Part of a small language model's weights.
Size: 10 layers, width 832, vocabulary 8192.
Each number is 128 + 24 x the weight over its row's rms, rounded and kept within 0 to 255. Layers, rows and columns count from 0. Numbers have three digits each. The size before them is the row's rms in percent of the matrix's.

# layer 3 MLP up, 1920x832, rms 0.0261, rows 1303-1347, columns 208-311
095:112150100147157126126065135083091163179110160136123099086101130165104151160150122150140142117143127134160124094098158136117141095181139113123137138118195137128104101159106125095062127094102134140171166167138140078134137108099089142103140094078095185134176135117118120131162146127109125133135100110105131121116109
101:129126137088103143109118126072142115111124124145090097170138099120118146166103130098144155096191119114148157108132147115115159126109156143160112121075134139128131092117090117079132154114118121077158119129141120126173139116098128123151167134157145085118111093160123141121143130106138142095115092132143139142119106
097:118099122102142101142190142117128129122131135117168159127099148103124101151137120165131095142127118128107117152124080115068138132104125116143135193113134131126128133134117138118122134110117133172115162116145164079105097114124104107174159107076129122162104098104169123100141147126175126152114120130138135139137155
100:149101100127144129125145103137151137168127150120131184143107107099144110092141142138119154137105116140109121144135108128101150137152146157098121107151168124139109099146114142113082134106121103106108137129129105110139123146132118144106125107104143107122126130113136082111137115178124094169144105126144166074182167
093:147135094107121148118160131140127129142125108126107125125132149161151117077093145128098180114112133096084197110138108126088096117092119117099146120139159139138109160173071133140125145125086144116131125148187089089140173116114128163161158134096133113147129129133124141145112087130127115166156182081136138156145139
100:138131140103102148133163156114104131120107117123133153117131116076111066132115116122128152118081144102110160132110140164135077102135117076137123148124173149142130139147139113127125128162128114111125144115118132104140102136124165134133119089134085104111156111145125113083160126098120144128142146146146113121141123
099:143070129154121083131123129158140172111137111145130105124126109141130146126136130126170111154122109157144137116123130123123142122134132112127158136112104139172136121148085143140128130093134119117116086142118101109146122119111159135161147160142142159090143154125135122115169076103142150107163077124142146151109073
099:137097120213109129161172111133115151142142069146160119136148087108113130096075150110164131110144164098155124204144119101160151110144145126151148135156122117098121131136129117156117124128138142111114104089155106136149140134117121144167076098103143113136149100095161149141129101118112142094126122118133141156103107
096:190093110132110157135145096139114128127119168133147153126148194148137173133141120179125177134117109101136106115108105093136161134113147118132118143147115111146107112130116135102112084121130127145128144103119120181144104129193115166173123137148120107132108088143122122108127148133122116136167137085095142122097110
109:120152142125113148133157116112150114146095095110143099140129085142129141124116136147130162087162134110110121175132117143135110139123113146155115113129098114129132159145106146084119118119136111116109095131120143126124105129143139138120127148146098128165124176130116115117078124123161143095135140135156121113129100
101:109124102149085142124116118153111149154111068133162069140140146145123138114154115152137131174130086136149111114184118137144120102111120088109159119111148110116103157134093130132104097181108105168116127131121153149121143137111120106134115159141086099123147153149119126103139108131154109167105158096164116165121107
112:131153140111146116107143127148108157141131147092109103101159108131127129099105155120133155127143132131168112105147120109187080155129102183123102153146177149109121106147162120127136183101091108115115112091122106156089158111114130113125142134134090130132122129127117128125148173135146104125136123109135144071071085
107:142107177136132088169101137114141119156114150106126085135136125109156176134139188102114136115083127144132159154140162121119111142138128093124114130104130105144119089113145105097128151071081179143161147136128115092118158147131121128109132098125132140130112140110122123113155111104134125143128049168141103177094110
106:114127118100145135117164133113124181115127178130121128123166104136125089126139083099143147158135145097151121126126137113125105157112097127122144165076168143143145132121103106129099155118167116141140124128122141154144148144149139132125161139148151119097145123180124178119153174144120114150156127111121127131144135
097:113120129123149127123061077127093163098118109125123071137141087105154147133119104121124149154119082141132139139178135161148091142145190136108120135129173135134102141103150124091164101161159101115156126199148153121128117107176098134130131104169114160159088108126126118169087134138129138090074144132093125172125120
102:141128125127138101113091141122185139166124129150104116104115108108131109129079126178134123141103166141169125111150130122131143159165131150131114192133129156134117137126164113116151123129096168145182164132114114158132157129136143139124118131088123154136145129174131105118134117125156122126162117134078138163131062
099:157145166133147103143122117088117106123111137152162131117120121143096108175155116132091121143073140142085134121110138152111091129192130118094124109150121155151074149103129148120109106155115104171093130106152122150129114102135142125119150148114093102140136134145139123079143125127160114135118111141106122158116171
097:107198114148099111157152145098125147155102104084138153132134094158136125142095172148101131123128125156117121130107103113161132133099136147083150122141162118116124097178122148069157121139124114160121156119126094138141110104162138117152119087125133156082139118126113138181140140105131124120156151105122106174105117
103:133152172085134119118148140097146100134125135147154127125160135146104138110109127088110101110086114119150110144140136162150093109140128137139133128138149141122148115142119151117113163138153124108149145130123135114128129086146154127099124130111113105136189113118147122071156177143130106102138132081102124133062168
090:140158142146136106114118103089121176103112090140109132116137138160155145099166098151100116116097147098125124141108090136153147106113139132131069161141101147155104118120142139131118152070101118066095143147188095086110128200100128129117128118119163124114134146128081115120157109118108112130121112156103133167148184
095:121109121101111132126100136102138102173148170134112149158151109102131119125118102164153129139149167166104128116143093115134143132136119121184151142110092140148143117084146148139104169159170119136143126154143110112095140167117139149125150178122086148106125095094120125113103132136124129111158108132140140106114158
104:111157155166140135106113162137104160114149138100150192081078147121123126135106096127125133128089158107152155124154129147114137090132127110157131099125093141125142148116148167150096171145120089131103116114172081165146117094121115117068089132151102104121140116095128144111171108093159075123170086135117179169158144
098:115077132139104154112118121093154110144116102155156138148115160074126109125115127126167124173138131126143137123129113106158152114099128147082106111155124126089136114136097109115134104137141114127125112117144084124167112126119132120160141105128135137093136080113098132150102123124169113133116169137123174109104192
107:110138120131157136121096170135123122101139118117110082085141172140109134157123119142139140071118140093126141144154125142109148107137140128140114153094125144138146127125116154134093149113095146091152138159126203133122130132142131146165166102125122095161158164139173137125157134126127128169125109123109143163108160
100:089111087150164093156127147108116129157112110155155134179139124163110164147178157110142160117095122110081158111156126148143123163135130115150096125100122127128139153131189130143124154094143063163105157096139137148146146161126121131150093108159164096127130093112105134103105163165166126172167119130159174132126130
095:126137142124135141063105128115115164123137160143085161139101123085128073114134149133110138062121130111118154114153115143115134127138162128135159119141116119109115139121125115112128098106164114139123096146113137141134091093139129148103111115125102161110153146086107120110131122139136129143104078192111107097162128
097:107080141154101106115140126142111097121093118094111147093087181198103153120127087151100123140085119119128122154115128138075092134123103103094114112116119146113142100123159102161112086159133152127126146148090140136099117141154124106146159137113139118154117125144094111169128109116099155100134151129141138133131145
102:102120104097115095119132113080159149128138159140089111119142140107152121138166109140141111100097098176152108170092103151155119106131146126147099148091127133164148103123136120184137108149116122121099131163116143115134077149168130107124108130129151125127151105089145073106149127149147099145127140148136130132128151
098:132163140119137119103150139136127131161149115129091139133127147141124161133154125148119148141128147108128136109174158098119152171099117087121090134140129146148120176064098129119117114125119140081128134111116141119148156126128115150119118129127150119147141131101128137097118109130071110098072079113113111129181117
102:109150136133180141121108148107167129144148104116106103114156141188087123155138124143117166101149123176141156138162138142074130147126156105115114151091129145164108107164110145136123127150107093138144178127134143086097155116125091137181127150151123157127122124096126134131154118138173111146089076147124133155166154
091:156161102145149114123145121132169131111100161119149116108136109129160126126139132116135077132140088122185116155141136136149160120144135112120123090139145130125149112109134122130125142084117162140168104120114151113101132142159140141097108122119146120155087162179161091142131181141123129163106154105121116121126131
101:107146118134133135161150107097133152112144115109081155146153128128166135097116113160127154118135101107127135126132109132119102113123145161145136154137092122152122165121130139128174109146149105141130158117121157161144102109164101103143114181155151124118132131127101161139129170097130141132142104119135097108116133
102:143112138096123152131058173100143133096123188111113182110151103175139128122172110140123141140105144164087099150118138130122125115127119135095138131165174133131115092154102075133164132130136161094129137187101131121137155153176116093123134114104178087138155122142120109088197123154139100084114106167098111133081107
099:112167096114147119114099144139101152081127118146126147096128177150136092128092200153102120164158149127163110073146121129156161156135158106152106136100079131151114094128139091183154159080139104155150141118134144144124139149091128117136132119121138091109149129134122127135133122141128126164139143129135076156149137
096:165113105160139090132093144138127121146143099124115118092116145106123181127130115137140140095115130125109119106130142133127159126131128130118128118137111138133137148149140117179141078094144130150135119154165129130146125164093128138153111162149139132166126088111133137168132140137101147125116110096070183147121107
094:146110108124121169123106128136137141111121109115150090153148132158106116138137099131139095156181155138125100114143173112174137144117147117134145134111119107145136143129082116131147150208106117160122164131143121106147102141170120143133139120136103084125157110092110151126128160147123116101143097129134121099124173
105:076121098118097148144085118136130109137129121153155124124150160160203164114130092097119121092135088127121119105097117117125129164118106120102122135101169115160089135184121124159149097161105168093115153154117143149150157157135122143153116131152142111166112134119138059141125106154161092157156113111138160133164114
093:099134109079158163126121128112119140125115151106118076143075152125153157076132121105155132153134126134121150161131167089101132093115150184134101143098102109117133090119092112116125110111136093108115124142128107121152146173136146139133113128118124169120139067150125159170139126134100143131090179100156194138121114
093:135138135176179131117126135138154097095133149105131131124136134103188143101163106191124112103131138133124067116118155154149075097127161148119146107138128130117133105084147117161145094137125145145160098135061169112117163122086122122139140141109138121124138104166120107145116154090168123158149161087157099134114130
098:123090108094189113121099103125087113121121103088146144102133104136112150084138131146112174162121141150183152122136120156185093127141132083126123070132138134128175092160165137122127118132148129130179073126077118137084135128159128141115113142121220128109134133156133087156152086148146117089100166129122114166098136
099:108104092130133160123110106151120128139116098100132105127159114140114143124138134142110123119148114114102140134114107099137147144142154113125129142102106119148183149154152137165110098133135126165069066110159133146145112148093118149076140151136089119125130088148141162124124143102148173150141171123126092135103162
096:121107114159149130156121079137123131181141128106143129122132112100122122142152137119117114112102111148130121073102160129136141141147139121100111151120111120084099097113150128174104117118116165181123133068138129092124130113119097124128135160118110186130141132164127137152099140112106143121152152118091122115126128
101:162143084121140135098079105105123152132183143120123110109125137097168125110143125134123118113170198126118137115125092127146109108148104107141137147143091142129156105091140093136123117173092071150130152142138107147102096134149102104144174095102116153111127129149149126134103102116118149155151126080152108112157133
094:105145111133148122117086145133087115146126152093139106152134162120151127088145140085138094168090123122158098136117079105136134118136126119145111170118111119117073145119109110128125172100093099112115110106123157135110161112125133149132121118095081135114137123122116170146120118132098087130145139163102077157163098
103:102097112134171130154148134146119082146109089164121088138114132139135151101131149084110139141070102189108136153161176132138154119104097094147116144138149145112119119134122139128116140076145151162112090157121114123155183108146167134117128111171159137142138118094148121146101127116141105151151146104104136163123142
# layer 3 MLP down (transposed), 1920x832, rms 0.0263, rows 1303-1347, columns 208-311
097:144148125146125119128131154112124142156178147127151134125102105109146165137166122140159100124150127128126181111150177114106140120166125159125156098130132149131088145146095138113109114112164105131131144163128089096159097126125127107157113133149144116161108131111147103102116137113135120141110112115125156124120112
102:139117159133134108164161123143094176122170145127105118117109107141102116162132130140164109144109176136137133126159146133131115158133088112098115140164172086133161131114164133103102166109141115106100137092124170111105125132108151147125070144164142116147115121102160121129124101144131118171141139131175144105146162
100:111123115162123086113155074108097104151123123182119115093163105102126069146109154145140115087149138128145141140135127106140115097140097116102064138125154148180145126157133147093132138113157097127126135151091119097156064150145169121109086090054198188128088121168092142125136150125140150091134119081137122143169113
098:129123124132087138129136123118098108119098125136163113126095132099089126128092102086106137202163116130100098134136161158097131103119110094136151106133109179112141163157181130140134126119144147104138113097112167135137118119102145083114134142095161127089107127127120155131083137100102144124119143144103104133092081
094:137113108136153119144155138154157169123105119146121105165144140169176185116117109112110119114088134137115120056137150163099098133121148131163115122094161120110175145121118148152145114124124144132135111098168085127154107100148076105133144126146109111116155127160122085118127108165158137159120151122144122115154133
102:149126113111124177156138157121125147096153113092173150088139125140121172130082140134120125114128118155145113093134121071124175125109139130126122090103117078148088162108127129118090121144070146125163120153090112118106124112107097128152108099147096068103090148132090124087116171157125109119126077088104114118114130
100:091097115098128099102129123191160168113134100112159137175146096141140134100126116116138138148119112127153113081143149147116122122102103113165108144117054155158073105128102108135163115155126127154124090125119110133068148122137139101164167151110166113103111142145099109115147145144144154105161152146106139109163134
100:158148111133135096174116116153077096142109114166158137118086121095109149171114124125140142133138103111113146103179144131112175084134116134114119168149151132142108127166149100116124140145144104111129124118107129117138120155123081090147153126159127139161082123099107121121132133120120113133147098124165105115093101
099:134112094135125161147138112095115144126155106113131105148116156087103121132116106139136150161134134118190157105145142136150165145119143134120154094126114068116180134120165143117097098097128128107145111086136143141118136149140140140180155112137151161156102102148145119114158129139138116117118091109148137121128152
105:116122096118137106111131155150130134112111162124120117132191154170143139136148128131103152132111120102136116092165156077160094078136165159132169097164130138176107105089117107145088154138124105130133170112097112124183150104140118112135158126125150129104147115140130113143130081127140127144126090113106121120138097
099:114155086143115118138108145150088089138153105164138138135140110148143131091088170125145123136137146154180080121173157141116136153108097138100132101116143146131154129118134169153116121130099110087130119135096144148098111085153127132114146077085102094127123086126126148141168129169155158141126118134153120134130071
107:136094118116123108155147130140125124134159132177168130077150101121152118139128170124156121154143117108167155100121128151116107102101125143134131096162117098121115099113128143139121192111113124107149144114105145137129106117126121142196095175128159121154143118128126110166079141069146168111136133154106117115116131
104:106139088106134143065130094095147151141085158119105130143108165107137128127126059173152097143128070147115114144120124131127131141126152145154138137132102161126116120109140148123138158144162126132115120123119138123116189137103099098132098120043118135118078164168158143148104074149096142127119115147140126096164126
101:143152110151140167102108148116123119152048123172081091117137134137139121124148100146120140129105189112125089124101149149136119106126149140104106173147159177164132104154104112097146094131169142118153145148145119149149144139120107173128120149138131166143142138103144130152151160085098137131138105169135146103130117
097:140157125135079161119118151090084121132114153122147147107132122181133131100159126104162136125110120145144116148119098162101109099105112111149110141190122166083104123122087132160133145144137157089089136121122145156137126118114128170107134107149112150086149120104136112101101151131079112091108098136197138099091119
102:081152091122147117115122116165150134157076111163126137144156138118115117166139099117148136138111123115131144136154128086157119117122112146130125164142115133126159120155177110142106164115122137141110129108108162115142126118145145136108126119107153092140140099118138154126136112108119125151133096142143140116131136
101:133122049157150143128117080129108129134107111121134138142117132143144109135142120137137142132113116112138089122138107131181113122115109104162158124139106097121123141106093108146151104151068117107101107147138110152143144125138141146170104121168152144122114109126133112095109101114137180168161144142132133153145130
103:069121098061147161123199103083142128110155144112083087148129108107135132136131137146101143144129110113141133082096136087145131145132122133099094114107134052142115083157071129132104094111112143138144134088135137098116091105137131136127185140168103083125149096128151156141089117139155136099143168214131153146099135
101:121132108179096111147140137157156139136125101165157102088127121129137117099143131064141116147150139151110096136143116126087114151119129150110134136072138178123135119150108157123094133060056122130097118098179142179088124150189116186173128111124107136098116146110098114097107147110137124106105171165104114146164158
090:124161144149100160139136153095130173097119126130119122143051123166115131099128191123121155110082154101125117154101146124107108172108132137121106135155122143161114155092089121139102148113091127079079129167172153112129109151120118119094156132138157114129160153099111102169124111149121142129129151155122126133185155
096:128149162092090107127190101148148116171085114112123152112151130130102105137092108133107167101119158141125075085140109139098153085103099112129135132128140123160130133086159113093134119119151147135108115104121122120145118165145099126126098102138121150162142104161102130151132119090155155099142151113116125150128134
102:153147124143138109151115092116142138121172119159113151123119132145197118104160116133157130120156118102151162148145124106099130131095120110148078150122180126133117146148197114083164192099108141113164137123143186120203139109125142123155122086156120162104165139152142153132139120116149122094117157124126146097089122
100:091091123116138108113184123138104121138136129141139147109089059113143156117155123127112121140109110088160132131101165084137158170158143090148147155122113094104130090161146170072145128134177150122117104102149128111117162100127128104144152160107137128055146167154167144133104158132143120140143133155156123133146126
104:172142159095167152114148103150143133138135113128134134106123098134169103158118159122143123146132159172133153124116109105140099138152135169146134108119162061136113132111160092131115122107131108108127142133114136116113104080087105114164107138128108113107105132117175095101139144129125092128145133102149108148162174
097:122123086134084103128127109093147109117000172121153095107137105118107143125150135121136119130129139108160109123145133080136097151094153128150138150141125130152130120125140117075063135129157143203142096109146159129124147115154148145105103127118127075136085144153134135108081116100141134089114163122119106105102157
099:139096123171132144097117140125183139125098113154114111063117115135149169103153113158139105140144147139134115147132107128083140123136146133130153137086099185142120138102130126144124133106143117133121142148131146125177108122136105142099135153078156129160148140148076170163145115121142100172131141128095103142112136
098:105127133116116146139165114124087116111139082128086153139143152121160127157118097135123104098130094143131123102154179133128120120131119126121128122126107126096163155070158146152078123137097100096168121085138104155136144157140128156144130142176125121158115144125156098156123112129139130147094114165140148136125130
102:108141138131149089141141097104143134130122119138126139162120129113178117192129132134116133135081120150116140107133125131140071183090155101136093151152094141157111142131093158104134128130127075155136101141158131143131146095113063091171158130136144118091088136124104145101150113156148102117079110172109138145111142
098:140141157108127161130105142125153155144143144094149094144067162131154092146148101139103153129151097139101106092124157116150118131150126108124108146127098148123101162104159121113137096101134153100080141122147173127130126123122135121088174111135138124104105103135138113113100109164129157141126147139156143142176135
101:136151128107146188169165114117165171103126070094176141138116142105101089146155165146170147152117076180139153118166111133088145170117117100114160142141128110131103137163144131138111123103132117123161092151103137107084136154131093145150092136147127141102117170122149123109176145134113151090106126149135107116113126
094:122120101142174067132148133136116130113092116050102133162120132152109175165124127086116129134146078156141129089142135161152113158113111126108163096121128151115150103123130110118118108115166167157113128146142125154116110121139134120122135108130132121145120132150148127105139132171142097120133154131106106128112101
102:104133086172131159120110133091105109143179127136107102121123113128132130097107144145116124162150100105111147124129113137108141113079099122153107157113120178108115162145115149095105145151125159155180136122122103149116111129126118133118147140097172130117144130150102114114101129139131139139098163149107136106093121
102:145128121130117139138103119125124105158114125141108139137127123073113109138148145157110081102126132132083118154147087124099109123115111122116113123102156128129159162137142141108133141117179138134100127165130156158179144109138165170162112133095128166125123118132076128114165088163133109100098129150099116157137102
101:135125131113160127138115109117104116138107134123133135148145121102136130124118145166165086191090137091163170103115141153142118166137136110130197107140126144129126124157117112145178134128109168113144131143119132108112085114211124120171174164146144135140176179151058117115169087086115135143126151098133143112164108
100:129125117127137118148106144163110152136152102110176156109139155115131114110094161120105124136130140112146145135108138139126098098151101115089191132128125092150141168149110152092064094101130158087158151154135124140133129114172123105134122143141105148132145104118107134130120102058115095131100098150142144084125134
095:165106111105095103132150142118117158153056121108127128116135104125084104171135136136126136140117120155148124109127116088137100124167119112116166123142166119132136075118152102147137141097159154100129115168170185130149164154141130150116128137149118113142098107084150102198121150166131108154139133111105099104121121
103:079137118122138192117130098124082087152059092057097172108144071129157118101164114140141168121142098110117109123107092132122155147150148160106091119148092174065125147160104145176137152181153101076144149119118119119089156113145127131136152201085150156137109143143142118145138115104148151093093118151122142082125144
095:130116099120125171158114115140081140116133094161083146105089117122128146101135093115101070111102131146126112128114124128140139090128132115119171093141142134122099088093121160168128173098148117123075152155099129127087116105124153119134168127123137086146136150126114135138188120128157139088119169173129128114135158
097:162140109150129109161105124130127123122141114091115117133147143107117131094157143190117134162146090114122145160153135127108115121133147106106120127129097125117144138157145158120118153122105113105172138165129115084097093105099144141157132135097113160127107102121097115166146132092140141164101149160115147106128116
100:110124088130152126105123100059086126123120128145104107171154161124106118143134169164121156166142126145144172132122107123167109180132125127121116170157118165123151126151104099109127146098138119123151117150113078100119150166104162123091106115116129093156102139107175122103104145105167143085105114119096114085135156
100:135084087180164148108116171164160139114130156128090125106103122104111158128115111112154140101133139150125129149134156144103155139147133139113138110129106216146092162134104135117095137128127127138147143150152072087136100156127157148116132152089104160151124157134153112117128097088136140147127114117090109138116123
099:122146136128118179155124087108119152098060157137147125150110150087107099115155142098173131087119126153124169102144174129077150154129149113111123135100159102112103121129138125151104150165166113148102164142169140111137104127143173097141144121141151153135114129183090126187111111153138179113139164105136106085138148
101:100097069134104193159147112116136160134100169093107099159131160132133124164140100122134112135097132150136125084131107114109134101144104114123141095144140131157120138127117147108123158102129122134117174122168146114152068109141128136169142138119152138120160127124139149112101130130098102107146135110168112142126115
098:087070123088161105117106079123111127156048131112107128130142115116189118139155137104112170109149134139103133078127125122121165120105145165083185181128089113141130140150111093129135138155129111125152126137128123161127154099101164148142155154095159151128138161147124133132146115099080126081117101119103168098161137
102:152098094117151124181166079129135150120039162107125122165158138091106132076171146159128100130115127129115158124125132144139157104127150130135145125121137121137164153126134102114120110165174088105094142138132132115155074125122125132147150136147132120085105164123182181137134167134158162127160078101145100110118130
# layer 3 MLP gate, 1920x832, rms 0.0275, rows 1304-1347, columns 208-311
100:149114112090123115112139135141089159133126168081107135097120128061125112105127143107148167121126101193106137122114120134126136148150136095138124122124090169151183122126122143135130087192130175113155144130155122090090140104137117130147130116093082134130119120129148113150140148098114102099141123124147132105135178
099:163089124121151094139114085134114123101132109149138145155136111120127151109133158184084147134122122157162149146116160129130122130158164163149144113141159146090117131152138178126083145146115054169097130104103186168139083125132173135142167166150150154086092149186141109163105129166141137158133109137069130125135117
093:136133129132067158152097144108132126149160108123144091112169124104124111134101127145109091132131150129149132130112159098114112127129159165149116144103149129134112189133141154133119134158106143114120172102134092170114134131143108137150107152143126121140106168123135136144091123133169162115164122131127149119098114
093:099130164171127127151096196140104162142114086086107104127130140114113132162136156120107097134134122112111115151096102136147107161139125154096114142114094177119112163149111133123146133147139106141138135151105174127158077142147120084103145146158160133136155151101146093132159182119101120129119118137177139130126115
107:134140184142132171102096144126172152129139165094119144091159150085123094108161157106123144134123081116124085146142155113111118141099155110137123120076146158146085148097119100134118155153122154146110116140094127151167128163145118150135126154125090116083183117148125107107111141166131153125117142084107107137158123
098:130093130163101093148166113129148097129116126153133126152132124140152149105141135127165142123062121171125127105116160114129109127079162122126092105189128144138151147138118125112126129158102110135101128101117110071163152104151133124112162121074088092100167141162131135190164117108181150074131125148112129128129128
099:179107170138108136129138130113112119129121159109128142135096120137110160141132088105146131107161122122099165127099147154161122153124170128136098097131122159087124111108097185087162139104136143121073112174118112126149138127149160132140126099183105117140149147122114116155127150147133100151168122183123101151143104
097:116130138144171090139118156138129111108103124075144110118114134107130107136099108159110078128103099135158115133115177148122123113152189159113131116126144157142098074132141091109125144128128116155129130125136143103137082118141123162145123134101118141169125137105132126168148155162134121151147095123149121119126143
100:119145129097167127126142144155102173150131149134173131123120122109115181153147094117114140116106109152140147099096134148155146122129126142125116130139121171106168116092138147102115086115114177084111146092115148105109140123117123162089112158098144115129139155119147153167161122149117098089126134130143145150160127
096:105112124134168122131128158123112081146099142164119119152131126143157094109162166111150133107115119159103130105131144180136127152147130084127130156147095139136166118121125153181125104150154134162124118150145136136125145158128145132159149163087111114177136128142129096121128099148111128131136138115139083146094093
106:128127108097102106098108128100107112085126145100095105117122097141129103099141146111154100126131097157107143117134109165127164150158105126156112147131108147151158143157148169115083119145146093131097137129089121122142095169121172117159132175142095083102111140137157089164106164171139124150139105165115149115143139
101:097116126104130151123179135098091103162115112074122153107167141109088095120142098091108128120120115168102132144131130120122087139109134106150126161121138143146177110122114137101124164133148160121149134142100117131146102123149150121121112135104123092140103097133135118107161166161161094140148159079131110168091115
103:139123114161125141163115174161105129184088100126131088149145170118138119121138139171098131140115096132112120098107122150107140123115164175091119153101119135144103116153107144108099160129108171152135129114142107128138119146111101150090122144126181135114118158132147112094123135098113108133119145134146106121170117
095:083097113144103120110114133154132157154128130122143083080125114134096130108108145079143127144148134122172132136114155104156135112090157123129124088119132139087103155104116139154135151141135132109109114121131098156117141144113094149128126108118150116100167123061116128163120135139156095138131140147166115148122098
106:099119123123128141125172117136104123136141179143137157135099141099136140106092106158112109092092124087147130169157135177134110127143137140126130113134147137139132142111160124164109116125084177144116136172121095109106169119147118143087116124106139124143117160103119140088107158083127109115084154125157138130139133
097:131088133161130158151130102169152141190130189087137074116120149107157104117149152132106084128084131160092114117064122139106121159129157163140146127146088139112132083117138122125120182130097142176160101105143121137180147117145164133181141119101175164132107119091140113124137154145130149135133123118128155129138103
102:111128123136112102102104096102162117081103098110138132128105143103148116119154134093145058142109139149108121168081143100128126169115133116168095124144127166121082146100160154146142097158133145089121108139139162117164120118101116117142114130124111121140196120136143162138120122138114104129146176110124141135150102
100:135120086099124141187177109130153157145134163163104109176131100122124114128123123117142161138119100107139130110080155118144095194135120143139105106143131155147145122103147113117160085123178120097105140115123172141129125143113116122147122162149158119142153112179133116128080155136136147094136148076112108099148106
095:111106103154170141186153133115078092119128123101103159149062102137091145133134141138093084114095116114143111100099173177106149155123121128101134109138190140187126095120155097136148120123134133142139147116125132085114077123150118118108152140139140120097146164148136135136126156165122132135127121167132128135164133
095:088139131131142121096095123124101156146134139119118088132120093076129129131122177113127095180150129105126100174092101103115113129126149129164128142175140135142112089111120115128155146154129108099122133149103094096087110102152155139106150130157157070079117145109098105128164153143118084115135146109110130108137096
100:107097166089099127128150119147155161163112142087083114102093158106125132147151078115065167153117097118123115098143109175134111140153111162118139114097094148132128132111121135142126147153132106125114111106103130110090127105147106123138125118122167124135148150124111089090131129113150145135131129149141117147140126
102:093135114139190113084132093110149126149128123130135122071152092148131126104080148112128132141103114114102158102123146107154152113083110150124141060147127146103159119125183125149182146143104082136144153147122161097151128089142130120151145139077110121137131128141138146125116159146121121099137171094123131155143150
102:125116130131109116091127127113150120145133155091138114144131144127127135059134122096142131120118112160135103096138110102133069135098110146083101158122125146104106102133141137109087137112144136100121117113151129128137171153135093093122113163131123103108133099061135155119187136137082117094138135129150101114122138
096:090170120114140131114131117091125070140109116061129156106158138102155116117106139142135116172170118133151092135122145133135108136135127118146152122083159170144169110119128154141154123118156169140151121144157128130107114107117159120161100138139109122124130106141106121101120131105115092108133153171108086116126121
096:160148123099106160133119137083114122145149188091148101114146159116143177104114162124117128110142150129131137099105115157131134174134132139146133159136130138101126091130113152095080111140156164090146151136144095097124161132100148151091144114132139082160113142128150120142131122149136129113061172133121123120090062
099:116148154141143149123124120135135135154113126115097141147123120074133091087127174102096134150119129133077115107119165147121154119138153108103087169106095132115113094110142124137129141136112098138109128121146099106118149156115100136137142075124133102162163096108146108140116130170136112179134136103121170131133135
102:149096103127127163155135158140110105123122154094174117151120135118093073120152117115129126142105124138118099098114134193110150096089144183144092122118106134092160148079127145142150111092127152101110129113121110129102114120139137114141134143108126095099128177154125147126143141083154124139123135169138162130121112
097:130114141140147106102178145132155125174122151122136168127125132130100153165130124147133141105119085175136100139111166152200170148102159120096129122100107140136099081113153123173109131112148136136136119141142135097121141146129116126135100123143123140104163122123120123119138134154139118097148127177117139133160116
098:116115112151149110128111139097086064151104153118157175114131140151116118118112124146150127126180131156093101108148130138113113109100145125117151111130125159118108154123123123138144136138115153128065103130116081125155127137145135147124167133165141134115166135093111121172144145148085089145126120137151121109180126
092:127107143134139080153122105116123129124138131103084131162113109117173089148131110110118117165125131160108110121144142165152083144124140148119123129121118161146163121131134107100105101112154088135129126113185136152088161123131148105142129158154146135096136154122153151136109125146080076108121120150159123129098098
098:118101168094124155141123153133135143099086124097132115157133122080110161140192115142090174141166123129126072137145141130143156168118145142171137096115079139169133092142160118158088146122146098149144110135124153078112109170113128133136155141169149094094167108114142109135131132157161114176142107136086177106145133
099:113155141101143091093152141107118155154113138141156128113121163139104118124154153113129120130140139179172146091119159159132150195094142114114134161090131142126148119112114143136151136105106139166129129117168118149091134133109134133162103134130086126148137170136108116116110117123156123093164147129142133137124112
100:126104162131181096118125146140159108078110129136098088126150110140135087089125114120118163130202116140087108117137081110097168165148149143124108101147136146154168107095194105094131111129113069089175104158057121095154093124099145118118100138107185122128163142066114134124121122158115146116204153147149132112145123
103:146150133104106116150119142173113126112119171123132110128134138143179188148142111122112192116080157081079161141124074161102120138122125134177116151137151175111140138140143136109171154151141120131101111101141113144137118139155144118124165114117111096155178095123121128157125186188130145109114139140088093128147129
095:091110128152127113129122153147150141173122132120176137118132127109117131133151145104101142132128112140154077138127142167163137087150134151156135146102109157113150144109133115100088137127127124142144136105118102104133145130129118134089130115123214123123114139167118164138115127151152097152134152103162137120120135
101:121210132124101137161136178108109100130100153145136125102127114095111121127122135115128108143127104085124114120142127127103135125147135127139117075141125142153116131102121163089109110139110120115124138116143139120141102119134118152111089081135096146102141145165123109149126101158126114162169133163171121120103154
096:131108129135122153109146123111157169091110146107118166131126137127139110136166100150123141132167088143115081164122160108117124147131143187120127158121167146091110151173120133110112117146135110167115115087148117115148192105181089137142122145125131125120094116143130107146105116185150154162152148126121136144125111
099:115137134135130141146109129093139121144092090166131132123150139132111137116126167115113148143154099112120122133107145145140164119119170126130098150082134139134174147182136095134142134137118061150116147087172118106107115175138117108137121151149181130160121131098102128103148160138138152098119134127127110095149116
101:099138152156143141117112120128136107163098100125124128107095177122132114143116137148087134158112127124142115119148104118115152176132113166157117114155086160106150120135114124137171164134061100095146095152119118106094114138105133103134105131118173168135134111181124098143176125156133128134117125121140117130121109
099:126116112142154108114121140148120148161121135120117158105087152087111100101172150104144136124101117132097122119115152162131085138116127118154132130147091142110091152119135130099104119128134121126094164100104089154090118137152093106142118164097125128156135103118152130103116123119118095122125121140149121133118109
100:157169139113128137119127170092093153144117135106080140131104121158100112174132093136088123106189101120110134135095127076117157129137119163100140142148155147138155108116182114112137144173118151125141142136154129081163121138106129143130131114106153142152138149122116131143114155144154140111149117138132112118155120
102:120110120098163100111124131162090146153150131151113129099109085111145140129095124157142156099088138114113126140100117144142113104124144105148118126168157149134137130142126133135132130150160123141101126125098115142108106102139083118115138118104149150090095121090141103154164112186152152174128139128102124163177120
097:120121116097129136129129131156135140102132135094074115070096141140146142165095147135083134102108135136098141155116114128137101098134106201139159139160106144142159117153119128112115114162118159107162130182144153137077101117134168102125133101139116092114099146199143099133146137093127108121119139110106108122152126
098:182060152101099142103073099106107138118129138101110105154130136127155120080130141077143136145155123140178128069144114173108137133140125110117145117136131138125108131136127141129113109080132102127153135125137121179077144152135141127119139140127096159102150131104131131125097143140123133112127127123107109153183166